Part of a small language model's weights.
Architecture: rotary positions, no biases in attention or MLP, untied embeddings, normalized queries and keys.
Training: a variant of Muon for these matrices, 162M tokens, 4955 steps.
Each number is 200 + 30 x the weight over its row's rms, rounded and kept within 0 to 999. Layers, rows and columns count from 0. The size before them is the row's rms in percent of the matrix's.

# gate: layer 5 MLP gate, 640x160, rms 0.209, rows 492-506, columns 0-159
# up: layer 5 MLP up, 640x160, rms 0.203, rows 492-505, columns 0-159
# down: layer 5 MLP down (transposed), 640x160, rms 0.0516, rows 492-505, columns 0-159
gate492,101,178,241,139,161,219,146,259,193,202,195,163,253,216,170,215,200,232,211,201,199,208,179,193,217,212,227,179,211,221,168,225,263,181,184,237,197,177,206,176,179,233,198,152,217,189,192,187,152,232,169,127,196,190,247,227,160,154,195,261,231,197,206,200,212,197,183,223,175,162,197,219,234,186,190,239,139,295,196,176,231,214,162,215,223,183,222,215,205,207,215,188,243,209,204,197,222,209,274,173,180,169,165,232,217,160,197,190,167,238,269,190,207,245,181,233,207,209,164,205,202,198,204,171,214,190,235,233,175,247,180,159,218,206,208,201,239,230,229,278,239,204,246,214,232,215,181,204,233,224,201,161,199,148,170,194,243,234,200,212,227
up492,112,218,197,204,168,214,160,196,149,176,225,191,216,185,204,194,231,230,269,191,164,177,193,176,175,256,197,182,202,211,156,190,178,194,211,221,195,196,221,191,152,255,214,230,171,204,221,177,130,188,143,171,147,189,185,198,183,130,196,209,222,135,184,211,206,161,130,222,171,172,215,171,283,233,178,225,192,172,165,186,210,256,153,237,215,166,262,200,208,196,230,207,206,222,235,207,223,205,173,196,184,152,215,253,189,242,237,199,177,207,265,201,209,217,167,208,175,196,208,246,241,183,197,142,242,223,184,205,193,201,228,223,226,185,167,186,177,142,198,174,170,205,168,190,198,148,175,240,188,250,173,237,216,222,214,198,224,197,257,228,202
down492,115,178,211,195,200,196,183,177,207,168,231,225,213,187,230,216,207,207,246,183,224,273,140,109,206,200,178,172,168,172,154,154,173,229,172,204,168,216,213,177,171,204,200,184,146,203,210,196,199,192,208,195,207,193,218,211,257,228,179,207,173,229,159,194,248,225,174,200,171,209,179,194,179,203,178,223,266,206,215,206,186,226,202,224,204,187,178,176,206,205,250,227,196,139,168,217,251,197,235,207,196,229,171,259,163,216,228,197,143,196,229,212,163,242,184,242,187,167,200,175,209,188,217,105,210,151,198,199,196,178,212,209,246,206,139,233,219,171,202,237,156,219,245,242,224,173,215,217,163,147,249,201,200,215,140,267,255,180,222,205,202
gate493,105,206,200,179,197,189,208,150,198,228,197,183,186,241,237,202,194,219,235,190,184,188,193,183,214,222,214,243,158,224,143,268,222,201,238,197,220,211,257,244,251,264,184,185,187,201,238,193,184,188,177,194,188,182,207,253,167,198,184,191,186,201,133,246,195,173,179,215,167,177,244,174,144,166,223,262,208,190,235,214,214,223,199,223,230,232,215,208,282,244,204,225,180,212,156,171,169,145,248,197,209,247,197,222,222,231,167,176,221,238,194,232,189,147,172,183,161,161,204,176,236,214,223,203,162,250,157,227,169,231,174,160,196,176,178,170,142,246,197,166,227,209,198,161,175,244,201,224,224,229,170,162,225,209,159,227,175,222,177,242,206
up493,105,210,188,181,135,184,243,241,170,179,184,233,228,184,190,190,199,252,216,213,214,206,180,219,201,185,168,244,203,197,261,187,169,178,242,118,189,218,196,226,152,157,210,160,187,263,228,207,244,244,153,191,250,172,238,157,188,204,179,237,234,237,210,192,190,162,208,190,237,208,152,208,250,213,162,157,269,157,181,186,162,230,252,198,210,179,203,205,223,219,191,205,215,196,179,205,203,231,204,150,219,154,235,160,213,194,167,233,197,182,211,158,233,198,217,178,216,216,182,206,182,167,205,234,240,180,212,190,218,196,227,246,183,194,182,117,170,183,258,218,177,225,196,168,225,208,203,199,242,182,217,238,187,267,250,196,164,218,185,182,151
down493,105,221,175,190,177,172,163,181,217,215,200,175,231,211,211,162,161,216,224,184,226,195,193,223,209,250,210,156,204,150,225,185,156,180,160,187,216,148,223,239,177,217,256,225,211,239,223,224,152,190,210,173,196,195,209,197,244,248,238,271,210,260,199,191,178,193,224,172,203,245,183,228,263,215,227,183,289,270,211,184,181,240,174,142,243,160,190,176,160,191,234,233,165,172,167,190,219,199,207,222,189,189,190,151,171,204,180,182,227,188,222,169,185,214,235,277,171,207,167,175,218,223,237,243,183,147,237,225,223,210,187,235,218,168,181,157,174,188,200,206,173,254,175,183,198,174,198,224,211,257,176,214,218,197,176,171,208,218,251,230,198
gate494,101,211,189,253,161,219,197,243,206,174,222,196,220,204,218,238,217,221,218,163,227,235,222,217,162,197,171,178,202,192,161,180,166,196,163,260,221,203,203,189,210,135,197,193,157,264,151,251,243,209,198,163,207,213,145,257,187,219,206,198,174,231,200,194,171,229,177,160,213,194,163,170,159,199,209,187,243,223,211,166,200,178,161,209,199,206,176,175,212,176,190,221,231,257,185,223,178,122,186,162,203,217,237,219,182,241,216,184,181,176,215,218,93,222,164,159,244,219,232,215,197,198,180,256,256,241,204,221,174,188,192,185,214,215,231,200,202,173,219,208,180,173,260,209,223,224,160,185,174,232,212,163,236,148,220,163,172,237,221,250,241
up494,104,181,159,217,206,179,191,259,211,186,160,233,209,206,192,232,186,162,214,193,212,192,208,178,203,194,222,160,265,196,174,221,224,173,255,229,208,209,239,196,177,191,190,207,216,226,178,198,222,177,153,260,198,249,140,200,170,203,184,236,203,251,250,246,194,174,181,140,194,215,244,182,242,214,185,207,185,170,210,171,191,187,226,184,235,184,235,221,185,194,180,185,223,202,195,229,156,219,203,222,161,163,149,167,199,225,203,264,227,205,260,261,190,166,215,183,155,201,217,221,182,215,201,194,188,176,209,266,247,213,242,213,269,219,176,157,183,159,176,207,197,189,186,161,207,234,243,171,221,232,185,223,137,223,207,259,200,125,184,169,262
down494,102,258,238,188,210,195,246,217,220,169,221,152,241,215,201,264,189,255,147,160,182,211,226,183,148,202,226,202,220,217,189,250,200,166,230,168,197,195,205,201,132,242,181,234,208,162,183,168,232,187,206,203,244,168,219,178,219,232,164,200,211,212,236,226,189,194,200,260,199,169,223,183,217,212,158,233,228,217,156,248,246,225,240,212,198,236,215,248,214,200,207,219,251,171,188,167,189,204,232,183,206,192,203,236,177,165,201,160,182,228,179,193,223,174,221,156,161,187,176,180,156,221,213,214,187,160,209,189,167,170,206,224,189,236,227,253,230,150,225,230,172,200,238,258,169,212,229,233,155,184,228,184,170,200,187,144,281,177,210,144,163
gate495,092,227,191,315,210,184,236,131,231,139,220,186,228,190,164,206,181,255,230,171,153,215,219,159,209,184,220,196,231,164,201,233,211,228,209,228,181,194,208,134,244,165,271,208,175,221,240,199,222,218,175,181,179,228,207,209,178,182,211,210,214,197,193,163,129,181,255,233,203,211,183,238,219,241,207,236,207,209,205,215,195,174,226,176,182,194,188,205,179,164,212,205,183,189,251,187,210,190,203,191,222,215,220,158,185,178,145,163,218,199,169,195,194,255,174,171,193,209,225,196,252,202,186,172,242,161,238,170,203,158,243,160,221,222,203,172,192,194,253,163,128,238,193,158,208,197,199,171,173,189,199,223,178,245,225,150,200,195,245,154,203
up495,087,192,231,185,244,204,245,211,193,182,218,214,182,170,169,102,164,241,171,179,180,179,225,135,215,205,218,210,208,191,254,200,189,197,193,159,181,185,176,166,213,195,172,177,178,203,220,220,142,229,147,228,166,216,230,194,193,143,183,156,236,210,213,230,159,135,207,228,200,193,188,179,232,218,149,215,199,215,209,201,212,171,278,157,189,168,182,197,196,188,190,228,189,212,237,170,127,167,185,164,238,194,233,216,228,185,167,206,236,178,192,176,166,224,192,232,245,206,220,158,218,185,217,196,144,216,275,192,192,204,215,225,235,150,166,206,190,228,196,162,135,244,182,196,211,206,176,153,157,217,185,226,168,212,183,162,204,186,260,191,236
down495,088,215,246,183,195,192,176,269,168,178,218,162,180,136,193,181,203,213,186,195,183,225,183,177,168,195,204,178,206,236,220,217,202,179,198,204,162,184,157,244,197,120,216,189,162,190,218,272,172,213,227,238,226,174,146,247,222,184,231,172,198,229,248,280,203,216,173,243,191,188,232,176,223,184,166,190,189,198,191,267,232,175,196,178,171,153,161,217,154,253,184,215,184,208,197,226,198,244,188,173,199,227,207,185,151,171,205,183,197,252,163,166,215,220,189,195,179,193,190,164,210,188,187,217,219,239,205,182,194,208,205,205,247,161,231,191,246,210,216,200,200,146,190,198,135,178,187,187,196,202,314,176,201,210,193,202,251,159,182,137,186
gate496,095,224,201,197,222,213,179,178,181,183,172,186,156,220,218,204,192,180,227,208,243,195,184,227,193,195,222,184,268,177,274,193,178,176,179,182,201,197,245,220,162,198,243,213,195,194,180,139,206,216,192,127,166,122,206,160,196,240,189,176,179,177,229,215,184,138,208,202,162,229,159,181,220,173,170,257,237,185,174,120,162,205,239,189,187,180,180,195,225,172,158,209,243,192,154,161,161,170,224,255,267,186,168,238,178,202,232,215,211,227,213,143,224,153,207,176,201,177,221,163,231,240,193,206,189,226,157,165,176,181,191,223,180,197,212,228,217,186,230,221,155,188,163,159,164,213,203,219,225,235,186,150,188,190,218,144,244,188,168,236,201
up496,102,166,162,205,206,198,169,173,158,230,183,187,243,207,213,212,247,251,183,225,202,223,172,181,216,245,189,174,169,241,256,180,214,222,235,231,207,230,145,204,173,215,207,163,173,278,166,145,197,190,194,204,225,171,188,192,166,160,224,167,174,177,188,179,229,203,191,142,188,257,162,206,229,196,198,186,205,210,155,209,228,142,149,172,166,259,190,212,174,159,203,186,144,219,204,203,206,188,226,230,213,182,159,180,226,243,178,160,187,228,199,193,152,151,257,241,190,200,209,204,239,192,226,151,229,189,203,153,188,161,216,165,222,142,216,230,251,208,221,203,203,212,206,194,242,151,168,239,176,206,239,201,232,244,137,174,179,177,214,164,181
down496,099,190,222,210,270,178,208,196,250,197,173,176,172,151,207,201,171,160,201,194,193,203,202,216,133,250,233,223,176,228,193,236,192,229,170,202,212,203,175,202,149,136,178,184,218,179,237,243,210,181,190,173,181,148,172,200,215,221,234,228,143,159,169,197,180,174,239,148,179,217,204,233,201,214,234,180,202,219,139,195,222,194,243,240,202,191,217,220,173,158,226,248,137,257,168,186,211,254,225,171,242,191,176,205,163,156,199,212,215,196,183,189,212,194,192,156,144,197,177,201,164,207,166,231,181,186,155,153,217,252,222,222,167,195,206,205,152,233,188,217,198,194,256,195,161,211,179,229,182,182,177,162,241,186,163,265,214,200,205,131,246
gate497,115,183,194,215,216,206,189,247,148,216,214,219,194,215,151,242,188,224,234,197,242,233,202,210,205,206,269,202,175,168,148,220,161,146,233,227,176,233,185,177,203,201,258,150,164,238,193,188,227,200,207,190,199,228,205,191,187,233,187,239,192,228,195,205,239,213,205,229,194,241,213,144,254,169,199,218,178,188,220,204,232,190,183,206,181,238,138,200,183,208,177,163,269,206,221,212,175,200,205,164,212,171,181,224,193,212,178,151,120,200,207,207,179,178,164,184,151,190,208,149,163,190,173,201,272,257,161,207,206,190,196,182,223,158,185,147,173,145,201,187,179,176,237,122,155,170,146,183,219,238,143,193,160,160,181,195,176,222,206,179,186
up497,116,157,200,185,207,245,179,231,219,227,248,258,226,196,219,159,211,157,148,199,216,169,208,191,248,169,186,205,200,222,175,188,218,215,144,155,161,213,199,228,203,201,232,204,228,154,154,223,233,199,154,207,255,211,172,188,168,187,237,189,202,196,201,192,170,264,234,206,189,240,172,228,190,223,238,192,168,194,160,198,205,173,219,216,203,211,212,213,174,176,192,206,161,165,167,157,207,175,201,253,218,221,225,204,199,238,224,252,234,207,171,203,191,165,192,207,183,231,150,142,177,231,255,257,169,155,208,194,144,188,187,141,191,195,202,175,202,251,193,206,120,145,146,235,222,257,253,156,177,161,194,209,170,229,168,211,186,220,171,193,215
down497,100,184,187,185,226,211,202,178,161,193,190,224,177,191,196,235,202,175,224,244,239,239,230,232,180,222,211,179,280,214,181,160,219,144,204,222,164,200,177,180,195,167,239,209,194,218,192,271,227,186,254,212,194,258,197,157,176,205,242,206,186,225,179,187,175,187,188,187,224,201,226,185,219,224,220,202,195,234,196,223,150,217,219,169,233,229,215,120,195,141,171,154,191,224,152,202,203,209,166,181,207,198,175,238,164,163,186,190,220,197,193,254,132,170,197,163,198,209,202,191,238,210,172,163,193,156,228,236,247,227,182,227,129,243,234,196,202,209,189,122,183,275,237,224,197,262,172,194,197,189,227,189,232,220,228,183,244,173,209,240,234
gate498,106,265,209,177,221,231,166,254,186,192,189,207,204,144,208,235,217,183,182,200,171,141,201,202,240,185,166,217,222,230,139,192,145,171,212,271,212,228,143,160,203,206,165,190,181,177,143,179,214,217,237,200,217,145,189,179,150,200,201,202,157,139,169,222,171,228,188,223,216,205,190,213,218,208,137,178,235,135,181,221,181,191,165,170,224,221,191,182,168,170,203,201,247,221,225,222,189,170,167,149,197,214,209,245,206,269,246,186,234,235,202,218,194,232,250,189,244,221,188,206,218,224,196,184,237,195,177,212,232,228,223,189,159,189,211,251,194,219,164,224,248,224,246,219,142,227,218,201,215,226,176,178,252,194,154,197,214,180,182,226,245
up498,113,222,146,236,231,214,206,228,160,176,181,185,210,184,204,212,220,184,180,173,188,153,178,213,236,170,152,214,230,205,215,192,196,155,174,230,214,189,254,232,217,206,232,200,210,193,198,209,199,202,257,216,191,168,188,200,223,179,224,232,150,166,199,137,278,283,151,216,207,172,204,179,167,185,189,208,173,181,190,201,256,163,245,194,212,169,191,190,208,124,186,199,245,283,198,213,210,171,223,267,169,204,207,184,195,228,181,208,229,205,216,187,177,178,171,137,228,167,220,212,254,159,179,128,208,218,195,230,246,246,238,220,194,240,195,158,263,182,183,187,198,155,225,199,216,180,156,193,202,200,255,202,181,208,200,185,205,252,213,228,212
down498,101,169,178,214,167,203,169,268,179,243,192,137,177,178,184,159,168,207,236,218,188,237,210,199,186,168,202,198,199,148,207,207,191,229,172,227,188,190,166,222,183,168,173,139,216,172,243,196,198,218,180,192,184,166,217,189,180,201,159,157,210,257,268,248,227,209,230,214,133,260,198,280,188,170,252,213,206,188,217,216,157,225,163,235,194,221,205,174,181,256,254,278,229,180,201,182,172,202,231,206,208,272,201,180,195,237,171,204,210,209,207,199,218,216,192,168,221,192,189,224,131,165,234,226,203,198,212,206,175,204,235,205,217,194,203,221,183,185,186,180,175,149,177,149,201,235,220,169,205,194,234,217,220,182,216,191,179,229,233,170,112
gate499,110,191,138,190,213,177,194,233,166,214,205,230,228,211,213,156,182,225,266,230,221,184,209,190,169,242,219,176,182,226,205,190,204,152,237,167,235,186,223,204,210,235,253,177,142,193,220,202,206,170,205,184,167,118,140,223,185,201,253,192,176,180,231,226,175,221,174,142,237,183,205,176,216,174,198,172,273,225,204,244,229,181,166,240,194,213,226,276,181,160,191,173,230,242,191,162,180,187,164,216,257,228,193,239,175,200,191,277,182,197,211,201,253,152,175,195,250,189,219,230,205,163,244,192,195,237,178,175,172,214,178,215,215,228,233,201,175,194,193,209,130,172,222,203,214,219,235,204,208,193,243,222,204,152,208,211,167,239,224,171,176
up499,096,222,187,180,231,161,152,167,169,181,184,180,197,235,205,233,120,193,207,249,196,260,206,184,210,204,198,194,185,190,237,231,201,212,206,165,268,220,180,237,138,227,221,177,153,227,202,181,166,169,189,191,133,185,205,214,206,238,189,215,214,218,223,254,124,209,214,195,175,212,205,138,273,230,168,220,185,180,220,193,213,217,193,169,173,171,294,196,188,221,227,178,201,212,239,211,202,203,196,191,220,222,193,174,142,184,206,234,159,183,225,220,151,213,244,201,188,208,181,202,251,245,174,167,183,185,178,223,162,177,221,196,201,182,169,166,144,191,203,221,154,157,200,241,213,197,210,232,257,166,192,181,179,187,150,173,148,207,236,240,202
down499,100,202,197,198,203,274,193,175,220,180,237,210,159,187,207,238,170,185,200,169,202,197,185,154,222,218,241,174,200,272,212,165,171,179,140,222,178,183,203,224,212,253,167,278,175,204,162,221,188,241,154,223,158,242,183,180,180,207,186,239,173,226,167,206,182,152,229,212,218,189,221,185,252,177,208,166,148,210,228,173,178,202,206,209,193,229,203,192,199,208,195,193,198,225,249,213,225,186,163,229,175,196,190,164,172,239,190,190,200,208,171,166,165,149,176,172,150,176,211,148,180,242,190,217,151,199,199,287,222,206,217,181,210,183,233,168,161,199,235,209,146,245,211,210,196,196,90,248,185,178,222,201,202,169,172,229,208,166,197,231,238
gate500,093,188,183,183,214,214,175,224,179,166,241,176,150,188,154,236,193,224,159,164,227,218,254,178,216,245,210,185,199,213,227,210,193,206,181,248,195,241,226,230,176,159,268,240,203,185,222,177,150,122,164,181,196,213,222,228,158,251,172,195,186,215,215,205,215,177,211,166,185,178,244,193,229,162,244,180,158,162,218,200,239,188,250,211,166,193,185,208,167,232,175,199,206,219,219,162,159,236,206,227,205,233,181,200,175,175,143,201,253,225,209,228,166,194,154,238,183,183,220,183,170,168,270,184,194,166,195,201,193,165,191,154,158,217,177,193,167,241,214,142,180,153,194,248,198,177,154,232,193,211,188,224,212,213,189,266,165,242,212,266,219
up500,095,272,217,177,247,181,150,180,184,221,222,193,128,191,183,189,211,192,171,175,121,167,247,208,211,214,202,232,164,199,189,226,184,203,203,248,233,250,213,216,165,210,202,198,250,219,199,205,151,199,202,216,220,217,191,228,172,243,213,217,209,131,172,217,216,223,206,217,61,203,193,218,160,203,206,175,150,193,223,217,181,183,192,203,176,231,176,141,186,185,138,198,171,178,194,194,227,275,162,224,186,203,195,188,181,212,202,230,205,178,199,221,203,182,205,208,152,227,156,171,233,205,190,186,200,158,173,180,186,235,197,218,218,192,209,272,197,160,197,197,218,205,154,158,213,180,185,149,197,225,213,261,173,221,190,215,234,189,206,233,242
down500,102,205,237,171,190,200,244,261,166,240,183,195,204,218,155,207,207,233,243,145,163,187,149,211,206,141,143,186,180,217,197,123,194,223,235,216,260,128,214,153,191,176,177,295,162,232,202,211,227,179,195,209,163,215,203,209,245,196,238,196,242,201,197,237,143,250,141,208,187,176,198,211,183,229,173,246,219,192,236,216,206,214,206,168,235,180,244,188,212,212,240,200,211,254,183,170,223,199,253,239,205,232,204,219,188,180,199,158,153,209,209,211,220,203,177,257,176,210,215,193,184,200,155,251,216,228,202,198,181,242,172,225,226,223,195,157,208,242,229,199,183,149,171,189,229,181,232,204,223,244,184,211,202,217,198,204,234,183,197,195,161
gate501,092,153,195,147,212,181,170,264,239,204,192,242,192,219,256,211,163,232,221,220,224,218,148,247,202,251,195,230,146,187,237,249,242,232,199,209,197,222,212,232,237,226,258,192,184,146,192,191,182,210,176,195,155,256,151,195,231,213,148,133,148,189,181,194,163,240,183,195,221,218,226,193,231,257,157,237,181,187,198,212,181,195,175,244,184,166,198,168,193,191,217,204,197,180,208,190,168,232,225,144,227,197,224,190,178,204,190,167,184,200,214,155,166,188,212,194,202,252,209,226,177,263,213,189,232,187,182,227,214,173,182,198,126,223,226,226,184,205,229,167,170,128,181,220,223,207,219,197,173,245,225,204,227,197,198,177,209,212,163,149,260
up501,090,179,193,208,165,209,176,241,169,244,242,192,175,227,143,244,175,188,227,180,212,188,210,202,236,170,212,225,127,165,202,233,188,197,290,155,188,207,218,248,185,192,172,208,210,194,143,153,227,158,198,172,115,192,190,202,196,254,196,201,267,200,223,190,223,210,196,169,169,203,165,242,214,245,202,219,160,206,192,173,239,231,239,225,186,192,224,198,161,217,216,222,158,154,233,215,187,241,174,211,215,232,186,231,158,160,144,182,222,183,196,205,217,232,161,240,228,184,171,230,191,214,179,149,153,198,212,172,170,210,243,213,177,149,216,204,200,183,182,198,223,231,184,229,205,209,222,217,224,200,234,220,206,161,254,180,112,211,212,201,160
down501,091,160,194,156,222,151,218,170,223,190,174,179,207,139,186,206,182,169,191,154,163,161,173,213,204,191,180,187,199,183,245,219,222,167,212,146,222,199,240,213,226,218,226,225,159,186,244,170,182,234,146,169,185,243,204,156,226,150,232,174,224,268,164,196,202,153,216,216,214,207,189,147,196,180,178,203,266,213,129,214,205,171,154,225,229,178,141,211,262,192,168,215,222,210,220,185,214,232,191,200,195,221,178,182,149,198,238,174,183,171,256,189,172,203,257,134,187,215,176,212,228,222,175,137,192,210,231,213,193,167,185,220,191,186,232,205,174,188,220,194,192,229,182,147,216,221,169,201,160,209,238,187,237,140,199,223,150,241,210,236,234
gate502,101,201,200,270,214,259,193,181,175,216,165,197,195,181,181,177,179,235,179,181,221,221,231,243,156,248,186,207,171,197,106,245,171,241,207,198,245,216,178,184,206,216,187,227,223,202,171,259,231,201,204,209,241,207,198,158,195,194,175,260,210,156,222,156,192,185,257,256,197,225,175,233,159,202,168,198,182,194,258,243,183,254,152,188,168,175,209,223,235,214,199,199,217,222,230,194,239,193,204,210,197,186,229,184,191,233,178,209,238,181,174,196,188,182,210,213,208,251,234,197,183,212,212,188,275,138,191,167,234,168,218,164,265,189,193,241,200,182,237,192,249,253,188,215,202,227,212,223,134,167,188,188,214,223,148,188,177,211,239,255,202
up502,101,222,197,208,185,173,222,163,243,237,198,217,176,209,185,110,229,195,190,254,197,164,172,150,220,238,277,170,205,233,179,187,184,211,217,161,234,213,190,223,211,245,198,174,175,172,211,234,183,194,144,215,136,132,185,237,187,163,145,194,198,176,172,162,231,208,215,129,195,192,172,161,175,193,203,214,184,189,247,195,184,213,185,234,157,200,218,251,198,260,210,175,204,158,182,153,194,277,210,277,187,174,178,211,217,221,210,219,206,246,153,202,227,207,211,189,182,216,162,233,195,208,233,174,218,205,216,163,154,222,195,189,205,229,163,195,241,189,221,198,201,201,166,197,195,187,156,230,135,196,206,269,185,199,216,212,209,179,237,192,165
down502,098,219,210,137,187,211,190,200,217,206,158,205,181,223,207,164,168,194,225,170,207,237,164,200,186,213,183,237,141,196,192,222,239,236,252,256,205,221,106,215,212,167,187,233,172,243,219,205,210,161,205,194,215,215,164,218,213,184,252,196,200,251,187,202,195,248,216,234,156,259,222,233,203,200,239,193,227,218,160,194,175,215,203,221,224,189,161,207,207,143,172,247,186,199,153,224,280,229,187,206,199,227,177,227,211,240,212,201,181,241,218,192,264,220,142,185,183,195,273,162,174,189,252,183,196,210,182,213,227,200,206,216,186,192,245,223,208,225,217,143,215,228,227,176,240,180,205,199,154,174,215,202,231,172,241,195,283,218,251,209,215
gate503,099,183,203,204,159,161,211,139,179,222,199,264,209,201,212,218,209,206,186,175,180,181,208,220,182,176,232,220,185,134,170,198,251,234,205,222,196,199,237,185,205,228,196,206,184,227,221,174,185,140,130,208,276,170,180,274,198,181,214,203,212,136,184,197,172,163,161,156,187,242,191,159,174,168,181,251,212,194,192,213,226,227,250,212,187,152,220,182,253,184,256,224,209,167,216,235,149,200,249,235,215,214,220,244,155,214,187,239,207,152,180,269,193,206,153,212,231,205,241,179,212,172,190,185,216,135,204,206,140,201,217,195,194,175,171,173,170,223,208,220,223,154,182,187,161,230,204,179,189,152,206,168,212,185,196,230,196,165,184,165,240
up503,099,212,153,206,224,175,216,181,166,216,137,203,192,190,199,206,172,158,217,216,154,225,209,184,245,239,212,163,187,174,198,267,289,207,204,216,215,221,216,231,147,220,182,209,192,222,243,167,222,191,216,168,218,211,208,247,219,221,236,210,134,202,199,166,178,241,210,218,197,167,206,207,180,165,143,193,254,245,219,197,257,224,213,230,148,196,225,231,248,186,214,222,187,187,183,224,172,201,203,169,228,190,231,225,181,196,222,212,215,248,159,174,196,229,231,230,206,140,181,184,221,180,160,204,222,149,167,240,150,203,194,246,130,195,174,198,197,173,179,212,190,168,180,154,110,186,164,174,180,163,165,172,185,205,194,224,192,240,162,154,201
down503,094,200,244,192,227,208,182,182,205,170,196,212,196,175,197,183,224,189,254,163,172,194,168,211,191,229,165,207,262,217,153,194,142,178,219,242,163,221,162,233,256,196,176,152,133,198,154,207,222,140,217,214,208,179,175,209,227,189,222,213,196,211,228,237,214,215,190,186,221,195,181,202,175,201,171,223,173,219,202,228,209,215,199,214,196,217,178,179,197,259,245,199,233,220,207,210,250,159,157,178,208,202,250,170,196,187,162,170,184,211,190,214,251,194,250,167,226,190,200,197,226,157,151,214,169,234,199,240,167,222,204,170,150,176,227,191,260,170,253,186,211,88,219,231,209,206,122,201,192,223,166,168,211,158,174,204,276,223,209,199,239
gate504,110,191,256,191,227,214,155,171,208,199,183,185,204,194,228,206,223,198,205,153,185,231,261,187,214,193,258,200,208,210,194,243,164,217,176,242,240,236,235,255,177,193,234,220,121,169,186,171,202,212,185,180,228,223,225,146,188,191,184,198,219,237,189,204,253,202,220,175,214,154,194,186,207,189,183,209,194,221,211,220,234,147,155,189,222,193,168,228,223,235,225,216,217,205,213,190,204,172,203,198,199,181,203,221,208,170,228,181,235,187,245,199,201,220,229,223,231,156,205,268,182,185,230,198,204,252,194,194,196,222,193,191,198,169,166,184,260,181,216,221,260,179,273,140,255,228,207,156,272,215,168,212,213,185,227,176,287,211,254,264,252
up504,123,192,219,196,135,258,189,193,215,239,217,210,174,190,236,175,210,209,215,222,237,170,273,200,214,209,198,210,270,213,168,216,202,218,231,197,216,200,192,205,202,118,209,180,186,252,180,200,126,179,201,175,173,141,185,188,184,218,230,203,234,217,159,197,221,172,149,246,234,194,187,245,156,180,197,195,154,145,160,188,256,204,223,186,150,199,164,216,205,183,202,195,208,197,214,175,211,171,172,202,177,169,205,254,229,197,231,192,192,198,210,244,206,199,145,195,174,228,168,187,203,161,200,170,198,221,163,197,169,179,227,215,203,197,139,189,247,205,259,193,239,175,273,201,287,215,166,159,207,224,157,173,214,211,209,206,246,160,206,245,194
down504,108,153,233,200,182,188,165,194,215,176,167,203,251,179,155,209,177,169,194,200,164,232,208,229,124,215,185,231,216,221,189,150,206,199,209,233,162,192,200,172,192,220,225,221,208,182,193,180,181,209,227,234,201,210,168,178,205,207,174,197,213,161,228,235,176,192,171,220,191,158,239,221,249,205,230,188,179,183,171,176,189,164,175,208,176,170,190,201,234,308,227,241,234,205,182,166,178,246,241,183,198,157,202,194,177,221,206,202,185,236,191,219,188,148,179,228,216,186,212,170,210,221,150,173,182,215,203,165,228,172,231,194,204,201,191,197,198,196,256,118,213,152,207,167,210,212,204,213,209,172,196,245,143,180,209,219,275,238,240,304,275
gate505,105,206,224,212,163,181,190,208,161,233,192,196,200,191,199,134,188,232,173,213,197,207,186,208,202,215,131,262,187,273,192,259,218,235,195,167,179,205,244,213,192,207,239,158,159,169,231,167,149,126,199,163,182,196,200,190,224,191,223,189,178,220,221,198,242,226,183,193,203,210,157,206,211,216,213,208,210,173,217,192,187,209,204,197,166,195,175,174,195,176,174,217,215,211,137,222,247,187,240,129,196,229,182,202,187,163,176,187,149,244,219,172,199,178,179,161,279,272,211,246,179,192,269,131,201,177,174,196,213,208,229,197,188,169,211,164,220,204,140,187,155,203,192,268,135,170,179,199,209,163,238,172,219,206,194,235,237,198,216,200,192
up505,099,204,175,138,247,242,174,230,236,227,163,193,222,183,211,179,196,194,151,195,277,175,207,134,192,193,189,165,153,198,294,231,179,220,229,196,228,197,253,167,204,244,205,263,190,165,247,209,231,182,195,214,248,238,136,167,207,260,241,203,212,189,186,174,235,236,195,189,177,214,161,206,226,153,227,223,170,182,202,205,170,196,188,201,279,198,164,169,227,222,228,184,197,221,144,228,224,247,205,168,230,222,226,186,233,181,194,225,210,189,238,160,207,173,162,174,221,197,161,200,235,210,226,199,203,193,168,136,209,208,169,178,212,216,217,140,232,201,211,160,170,184,199,199,162,201,160,168,157,213,188,191,182,214,214,185,166,181,223,206,188
down505,097,212,231,193,165,192,203,161,211,215,208,187,202,190,190,191,237,229,181,178,198,226,185,202,260,208,137,255,203,183,214,165,198,206,200,198,211,214,232,192,141,225,199,166,168,181,260,222,184,154,212,161,270,161,166,189,239,206,209,187,217,175,188,154,228,151,160,228,198,235,221,207,175,220,201,196,177,181,203,192,235,192,166,176,195,186,197,213,149,178,222,197,171,181,140,185,198,161,179,168,158,197,191,262,221,216,194,191,137,253,187,206,191,197,199,197,201,252,231,250,211,238,185,146,209,190,230,183,226,193,236,221,185,151,210,151,187,267,191,223,149,219,174,172,167,200,280,210,149,194,192,197,252,272,216,198,122,201,237,200,222
gate506,090,206,184,177,134,176,175,197,172,216,185,201,225,194,188,162,117,195,163,208,180,188,185,182,212,204,216,174,212,195,233,198,189,184,202,206,199,176,184,170,176,157,202,230,176,141,197,166,232,132,180,235,175,187,224,159,227,193,186,217,193,238,175,246,213,209,174,193,188,209,156,208,206,240,145,167,195,190,183,250,210,169,198,231,151,182,203,170,227,219,243,200,215,237,252,185,168,200,232,115,149,194,182,218,157,252,150,220,209,209,216,226,242,204,191,183,211,272,202,119,181,226,197,241,168,191,216,231,222,262,217,243,220,231,202,172,216,239,227,194,223,203,144,164,237,217,224,170,212,139,186,200,234,192,216,202,177,198,235,227,143